{
  "n_layer": 11,
  "n_kv_head": 14,
  "norm_place": "pre",
  "positions": "rope",
  "qk_norm": false,
  "parallel_block": false,
  "init_std_qkv": 0.0209,
  "lr_head": 0.00354,
  "final_lr_fraction": 0.0,
  "train_tokens": 726000000
}
Each number is 128 + 24 x the weight over the matrix's rms, rounded and kept within 0 to 255. Layers, rows and columns count from 0. Numbers have three digits each.

# gate: layer 5 MLP gate, 4800x896, rms 0.0299, rows 3910-3944, columns 448-503
# up: layer 5 MLP up, 4800x896, rms 0.0299, rows 3910-3944, columns 448-503
# down: layer 5 MLP down (transposed), 4800x896, rms 0.0299, rows 3910-3944, columns 448-503
gate3910:131136176118131107151128143147151143097126160065128174140104136128133114143124114141112160162134153088130152152148118172109099157087071139114125080122088175135156106163
up3910:142142152138100113132109164124122160084086139128114129131132110093147175103130102187164114154131142147132135119122106133129180139116141142119139117113078103126149089100
down3910:173166146144149112118089111131126096113115129163098115093158121107115098178115103110125051093151076121095146120118116110151147108096109121106163147115163127140115129140
gate3911:092172150176102134145160131156111122080119169105153119152127079139113130087110122131116163104111123111163101109142103114081132123131151131126155176116143122135107103148
up3911:129118124091154135168103161152120129139168086127160107110157142097117167146128098077109165131117124173141119111103127135108197124110151131122089095098147141087093171106
down3911:172171128109153116111125149151102151095151139107131128148110092158158153122128171151097140128147123140141165110144120148142117177175140092091149125131112095187134135130
gate3912:125124086121107084107129102106093135084123086104148087160112140141118115153125117113122142110189138151119125107157150111115114112136090118164145109094106116096110138125
up3912:086120151134118127139157133102099135142122135114110163128108145123155153137106146122087142093138132097139121089178087103127145123158137135152152145127160150158148124128
down3912:157155118136118105125117139173163106111136140137134096115124100107122117129136168109150132115126155154118155121111133121139122127070130082122119144143124159108129111117
gate3913:080151127171149123107195162139147116166113092138109140137135140137161143150105139107083148150126110159156096155180167089112110116133102125103129108138088137083099099113
up3913:130147162137106094099152125150131164155134127128098151133131137121123123120122147132112099088162100144118092124098184137133126116171129113129119114099146096138125127165
down3913:136173119108112167109152158141118150109121135126146134148148142131148133117119106113137088146116110081159180132099107148123148124103130120124157153103125088121129159089
gate3914:153171161076147139105098135172095121129104119138117105140082086119129156120082160159147133099124119120097174146146091114128128132183144101138109153094128106095142094150
up3914:159093139134123142122122145126100133146133107101129119111111156119155106101111170106108091139137129132142126118123084117161143135156121167089116156127179190142159172136
down3914:117146116142126120098122153150149076169077117117133138120135111076135163122182141118136110097149150088130110152136164150116122088140184140140120110100104114098164159144
gate3915:146127146060122093110139155151098113137110105119109162079135099146148129110099116099153114104088149136122140174134147097103124095130111127086109149111153112087078155085
up3915:140114091147116108160181125086131103155156118108108143123169134150160167156119159140074118144153099155140150111153153160113130099117155105124168181134114112120146159132
down3915:127107143156099135137130140149141101123096118112100125109123127108148152083136140077143129097159163091173148141115147124159121081136150110165093153168146110099117081094
gate3916:113116137134172096130138101132122082167101126125095142127146118139136137112104109131143102133076103135127133101142123185103156112143140117094126121147102133146170095098
up3916:075104147135125128126125135108118121062107084138157124109097158166118103131120161135147122112074108078127156115122128171079151141125109099086089126160122138116134081138
down3916:111096162117112131138167092118104153077121172138172140109150134095102131124139164131142179160107166191151120085121111133152153089125087133110146137144130127140120133118
gate3917:160107135097134086130149116113133109081165166124092132121136145142111156184129147109132118182165123096126137078136090139121114120130112130122137111130147165150125134134
up3917:149105071138102176149082138127125117137103097092098123141127152108123149096128123123128174138144170117124119169164134101091132114083103126151091124156097106129109146087
down3917:095135188115132081076136130108139122124113157145175110111177123125129127109116137149143135103152081080141176116124117134072108125143104131118176083132109120112163137182
gate3918:148096133119166136126166162139122150097126160136154128117109091140115100112084156100142143126120182111176120146116176157119096141115138162106135147091131134148096145122
up3918:137126108097147114132177133151117124166110128108106125155163141136130107085152170067121161101114095170099125151119100106138177124135138131116115140152085133160177101140
down3918:099118140148127136135154116127130133169177152142155154124130089076140110119130126120103165113140097083142124143166092136112125113138159124183115151108171139106079138078
gate3919:120116135098147107131161139128134119132116111100127135110179144122110113140117119139073126145136109110128158156141131119127145128158097141109142119096122123081156129074
up3919:139095122120136084115137097166151158168155151110129142136146059118134115125102162118082131118091170149110183113126112108138147116142151129142144100125105176128083168083
down3919:133106151136130151168159111088143104099083125140136125083078106132168135176118120118136114110149124124127132139136120167134099088143121121136126159114163134165148151141
gate3920:118140117069143125167123126172134127129118143139125105133128107146113153089166131120155151139097133104107152186127069089125133106099122137126104104104124120176135131145
up3920:136125145114131108113122106075122136137159108132097175127151111104154087178090112123135101127144145151144095122124166114142110126187131132138158163113127158105136130122
down3920:094166105117166121131117146121126131139106165089167141138135147156136132125159106149147147137094166118140123171095172113146131140115171132159137132078105149118135114162
gate3921:159145132135145155143121109124130150096139091132131159125072117128145126191114122116135107134143123146136104148164154144118145135115100101186093084155124108149118142179
up3921:113096144144113122138120073123161156109154162112171205115150120126133106120155138156164099102132165152141123116114119111114117193121153148133137129149079112164111163154
down3921:148152144122097148059100162102121141170154135151117143129167157098159160139118128123101126082108093098116115099148126142124111076116137144103128111100144134058176124092
gate3922:158115141167147099136160117114092111126119138075138090131146137111161138123121133183176119145122141106138148145128130106130116150150102078149129137051083092162178146143
up3922:162103136115152084113125184123104108134124115147114124138123120139131121106113103090153178128148141159122103113115132134127140136168136072148118131126160086115184123088
down3922:103156155112174148096113131160144147144124136147146136140129132113140155137110085119119113135119138173143155125157140116126145146105097159101071115118125120140147104116
gate3923:107118120148123140121098157113146130108149098125107163153164134142122133132163119123112100143122151134084159138127103172083180108108135107114119139146129129153110110101
up3923:172080111117164108127124149124091139112132101114142114153110124189125091074122132103140099096141155117109075128098116122095101139094169128099141136133118104099109146092
down3923:122165168079090162158145129174098128110113165154114144127122155097143122149117156171126168159125153164147152142132129135096131092163129131197129098138107127162184096140
gate3924:122140121105131161142140139149134127113148153111137114125122113074121167112151135074169126144143127119116106137113132137120090129119129166139119159112134137183116149155
up3924:084140125146098148119145146137081149163139127115082154126123126144160148111158071141155101158086131088122144127105149079166115126128125134107120112114142192128180102151
down3924:130107111125148158145115126121126125132085136139103149139128134114099144152082110131125118106129108119124179115102128130093121146085137093196117140135183157111134153106
gate3925:117144172135160128143139133153118162113132145132113148127119105171139117156148101117128114096099149156114141167108127136137127126124084122125096098119092151098110126119
up3925:162113141138091116114140140116122103174152087119135117138158127133134174105113129105131146120146093149139113109134147138108112114122191109143078123095170132126111161114
down3925:151108172116191146090086116094109137152115119153111150118116075109087175120099167116130067103124122156155099097165134104154097141141160160065103090105151183124146141135
gate3926:118130113125117129099144132128111161135134117127146118144122101116123156136159117119167113123152133117143093104113083133121088109113126145124129115094116116110105081116
up3926:115086151149123121176123049128151112108113137087111123161177085126104132058127100114112171174119133123156186179099161113112116071120086119131140127165108171115103148147
down3926:123145128127164159091109109179111165142128112142139122122124130138169167106120154137140137115092124125122165114113146139103093093134158161151101096142124100156101148135
gate3927:148119117078119162139085133095137101138108115143132150108153121162165137145162123126126138140145099140167124132122100156099140123107115130119121172100138091166133137111
up3927:144117141136139175127125139152157068114112112109160127131126121126063134085175130120107124136125132097150111133159154115152126042166156105208084155169104091118141134150
down3927:121139210165107114085172161149166104126128168167124127145070129143111119148120130148123135143117143076125152103115095119128130126134072125179092080178109120065119136129
gate3928:140105139133159106115143105079072112141183118100105129120138114148114114134082115120154113115113132164212138105106114151100102117098084152127104154119146111119159172128
up3928:118124137128148099118152128135159139154131125125164140077153116114112079104142120105106134162102112108130143137147172079156153150116120098102150121094199159097131100153
down3928:139098118130119160142148121075103105111117156129124142102145152144113160139096134114121105117119153146132130146128115131130143192141121155087153111128127154106126169108
gate3929:125135098095151137102156136150128140111108120135170127139139119111148104135125147168127140136121142087110105107120140142141177118133133127160121136059113136153136113176
up3929:127125146124170139093098145162112144156116144098156144156076119091125154139131112137100153132137077117165086099109095120099098109139134117120153133092124130116171127122
down3929:138149109128084131105141124156125111102154109125129109157122120167107119156112133145173112157155123151100113096102114104114124119118166122167108118106160106164080118124
gate3930:116123151148141121091114122115155138180141170138088150100144078116120133146114078134127124162154106167129095159151109163142122104080124099154101159127095138094117116144
up3930:099130098124118151122160113173099133133157116151100148146177079121102120145131152114132143116133111138126137112106107099104122149120113134147136157135162131092115096130
down3930:098128169110156154107124104118160144134129116129125134083106134148112126128124082132149102165124142138113138123151160134080154117095140146164157137093109129143165124147
gate3931:118180114135140172124145136100106131117168145110152140121091121102125196158106135156153127124084103132131116154087132163144114102154172158185101111096131129139156136103
up3931:126073123144136144136103090181127111162126095148125122088208112200107158074126135113130157147122147126121154150139140156172147118144129092110101118132136136152126086136
down3931:140160128194172101077098184138085082149157120127112106152142111088157143159200125126154147158109153115160138182123119109132163170156140120143124131146105104123151118113
gate3932:147151114114102153121127126124157112112153118101108109097126125141135227139161122106132130152111116117102135123184095128093114101109119136131102089115139106129129118170
up3932:086088127136117153104093169137130156120123114166127158129090110107164095130157108151143118081156117105152101113115201111129171122111098108119120107140098155101156155076
down3932:150131108105126122159116118108114102111157158108104117128108097135171157105157105102156102135148131095127124157168146159112117095149082146112142124123087170117147095092
gate3933:129108153094135107133118113134143117117097179136142173128128133093113111073122104142136111140127099089146123130146120112088117122112087118157142161142113148136096132159
up3933:125129137149121133130134095135143108142139147145151130141134106134110128158117144140143153143149137151114104101108124117153136078086162119093141125091116116131159099111
down3933:109139164110149162107080116131105129120110133111139148096133142170030121107084117095116139120156130112110131147166168109130138155137146137165122099136110097152141159165
gate3934:146140125162099146150161141133171149108116116097141129110155140153109153122117110136139157102093107108142106146106156187119195153145132143108118083095113148094158120113
up3934:178176116137146079098123172144110104102148094086125097149123086133142123114103136133099130127144092149167087155112104134093163150131098134150098091123125101148130123164
down3934:101141131164131137146130108105150123109122150133130166124154147088135114150130134073117104133112128155116137155131146162144138114080160149150206159159122157132112161106
gate3935:130078122135136096128086116137119117132152130119160117135156105116140106117128133120103115103142158148138078079121134104098123141097157154124094128068146110144183094112
up3935:065122108163143148102107127114157142118130110135140157127109118137111145141150131130116107099114182147148135130155119128160132102169133128097149171133141110144159151125
down3935:137151123110108082139132111140150142126102128121152121127133143104110146177112175138121129130112101115106111115135113114141125146102150151143111083123155119148130131187
gate3936:118104129116095148169100112128176113119126114128122137121137094172139078094160082092181139137147120127101103142095146125128148096136125127101135111147148083106181073135
up3936:132153170130145096123112132117102150099127142092121104158150121115170159132118168162104122153116134177152128112126158096121127150158080098122133180137128136144137145106
down3936:149092095120151148122117122124125134119144164130118144124142160094108140101153142148121137149146134137135114119111122130112151097171115160135099064095101115117155116096
gate3937:148127148122129150148087110093142092125122119120158126109095119106148161118178086142141159127129097091139122157143113125157132098099151154141119122089116073139162100132
up3937:110133124140105152110090173126149138142124147103125125095181142134107102147149124103134161145168107143120139118133119117125123092137154113185142157134104100150053113143
down3937:137096104150131126094160120128168154081156087133130129154169121144105087180161104138148112149086143111149138169121136114148159138110146098142105157130098145153133142091
gate3938:119101122134083132168150152102113157141123094165140129091096132081142147177125091107088139159115113155106113158118146144134114083160117118140147136154112149096160118115
up3938:117125147103121137116116131130132106111106146092111133147175138114114131116129183128160119149112139097124105153156078116123120119101147143078095122120122124130132135115
down3938:073101118134100150122139104129119135125147081121099096127136100142136143135121110137125196123104140150124140143121112127117084126132170135102152145149157149071117132088
gate3939:135165128148100123151098109133131157093117156131139119141114100141166154119177122088118144093126150118125125099151116141102164139182136103144136171140126129128149146124
up3939:143143140136103087116090127137111153148154134144132147170103124107088103124125128147124125141149118117124113106129130106119164096115122127147097153136108140123137146089
down3939:168125146133150157152131106104122135110136116096127141153137134141128165087129077123156112131125142161154093136150067154125103154127160126127169094095141140113116116116
gate3940:120150142133151135096129116122121135152149112152099146131168135125159115149109115118135157136149118104156152128093098090121095117141151097151109126116104122131154128147
up3940:144141168151119105135108135087147115158139132139124130127112112119150170143126137155109098136117114098143128131123106127129116117131150144140071090161158133120149120138
down3940:120101061095144122176103160145107116153108114109126121139141170181145115108105147110121151124094116147129156134106122142141130131117154101123101114145118121177133121108
gate3941:124144118116127152113111124121112170113110186134120088140150106131162101157161112152121111161128137110139132104126140042107140120118093112135121104152128159156104154146
up3941:158137125144111166132156117172088145097105139157135092139150144165112133123152090131080121131098138141150134102126135100131162135115121147143079128127115155130119160133
down3941:104095131161153123088134107172135169109111141127170178110138162114156090149190131135144142146151141127142113136087119144116148126063151127130124140111119097156167183118
gate3942:105129117113087153137168106147096152122141102142122134107192110082138180144127144095149157128138174174126179129143127081123097135089167136119141133138116125167099138105
up3942:091107078196144154088150124141148152138129161111114125130125068096153139162133105146125149139131166094132214118128147086097136106122135174100171091132122122170100114133
down3942:179124129138142138120117128149148141170138165091095093150158137126089127136119159132101156124119141120135139106105173117099139153151084111130146135108118154142145130119
gate3943:132126179116147134126125089113109093158132113184164124100114111159122133133151079134146138135150111142131130146110128131121116150125160100126152170125146061140127139118
up3943:171137127142108153134126119088159162133114107152097129133122126145121128111138157154138121117130084130106130116144119146141121170124111124104143096153143142130097162131
down3943:082096149195109120151150103142091129144125093170130134121094107151144116181160128132134123126144099110143120107103165158141157157112115129115098094114146114137104134144
gate3944:155131090165142137082113134134117175128159085124131108151165150113102106140117174140149106121159165125160083092132144129156114132107137127128147131128113149159130124140
up3944:130117113079147154111154138154141145156153120164161182155142142139098112118118094126119135131131142137123143130135127149112133128110113137148120121129127091133108127167
down3944:104143102124144118166138098120151101144136141117089109151134087108170139156119121112123104109125096108179126163106136093115144135123126115095151107130143119115107143135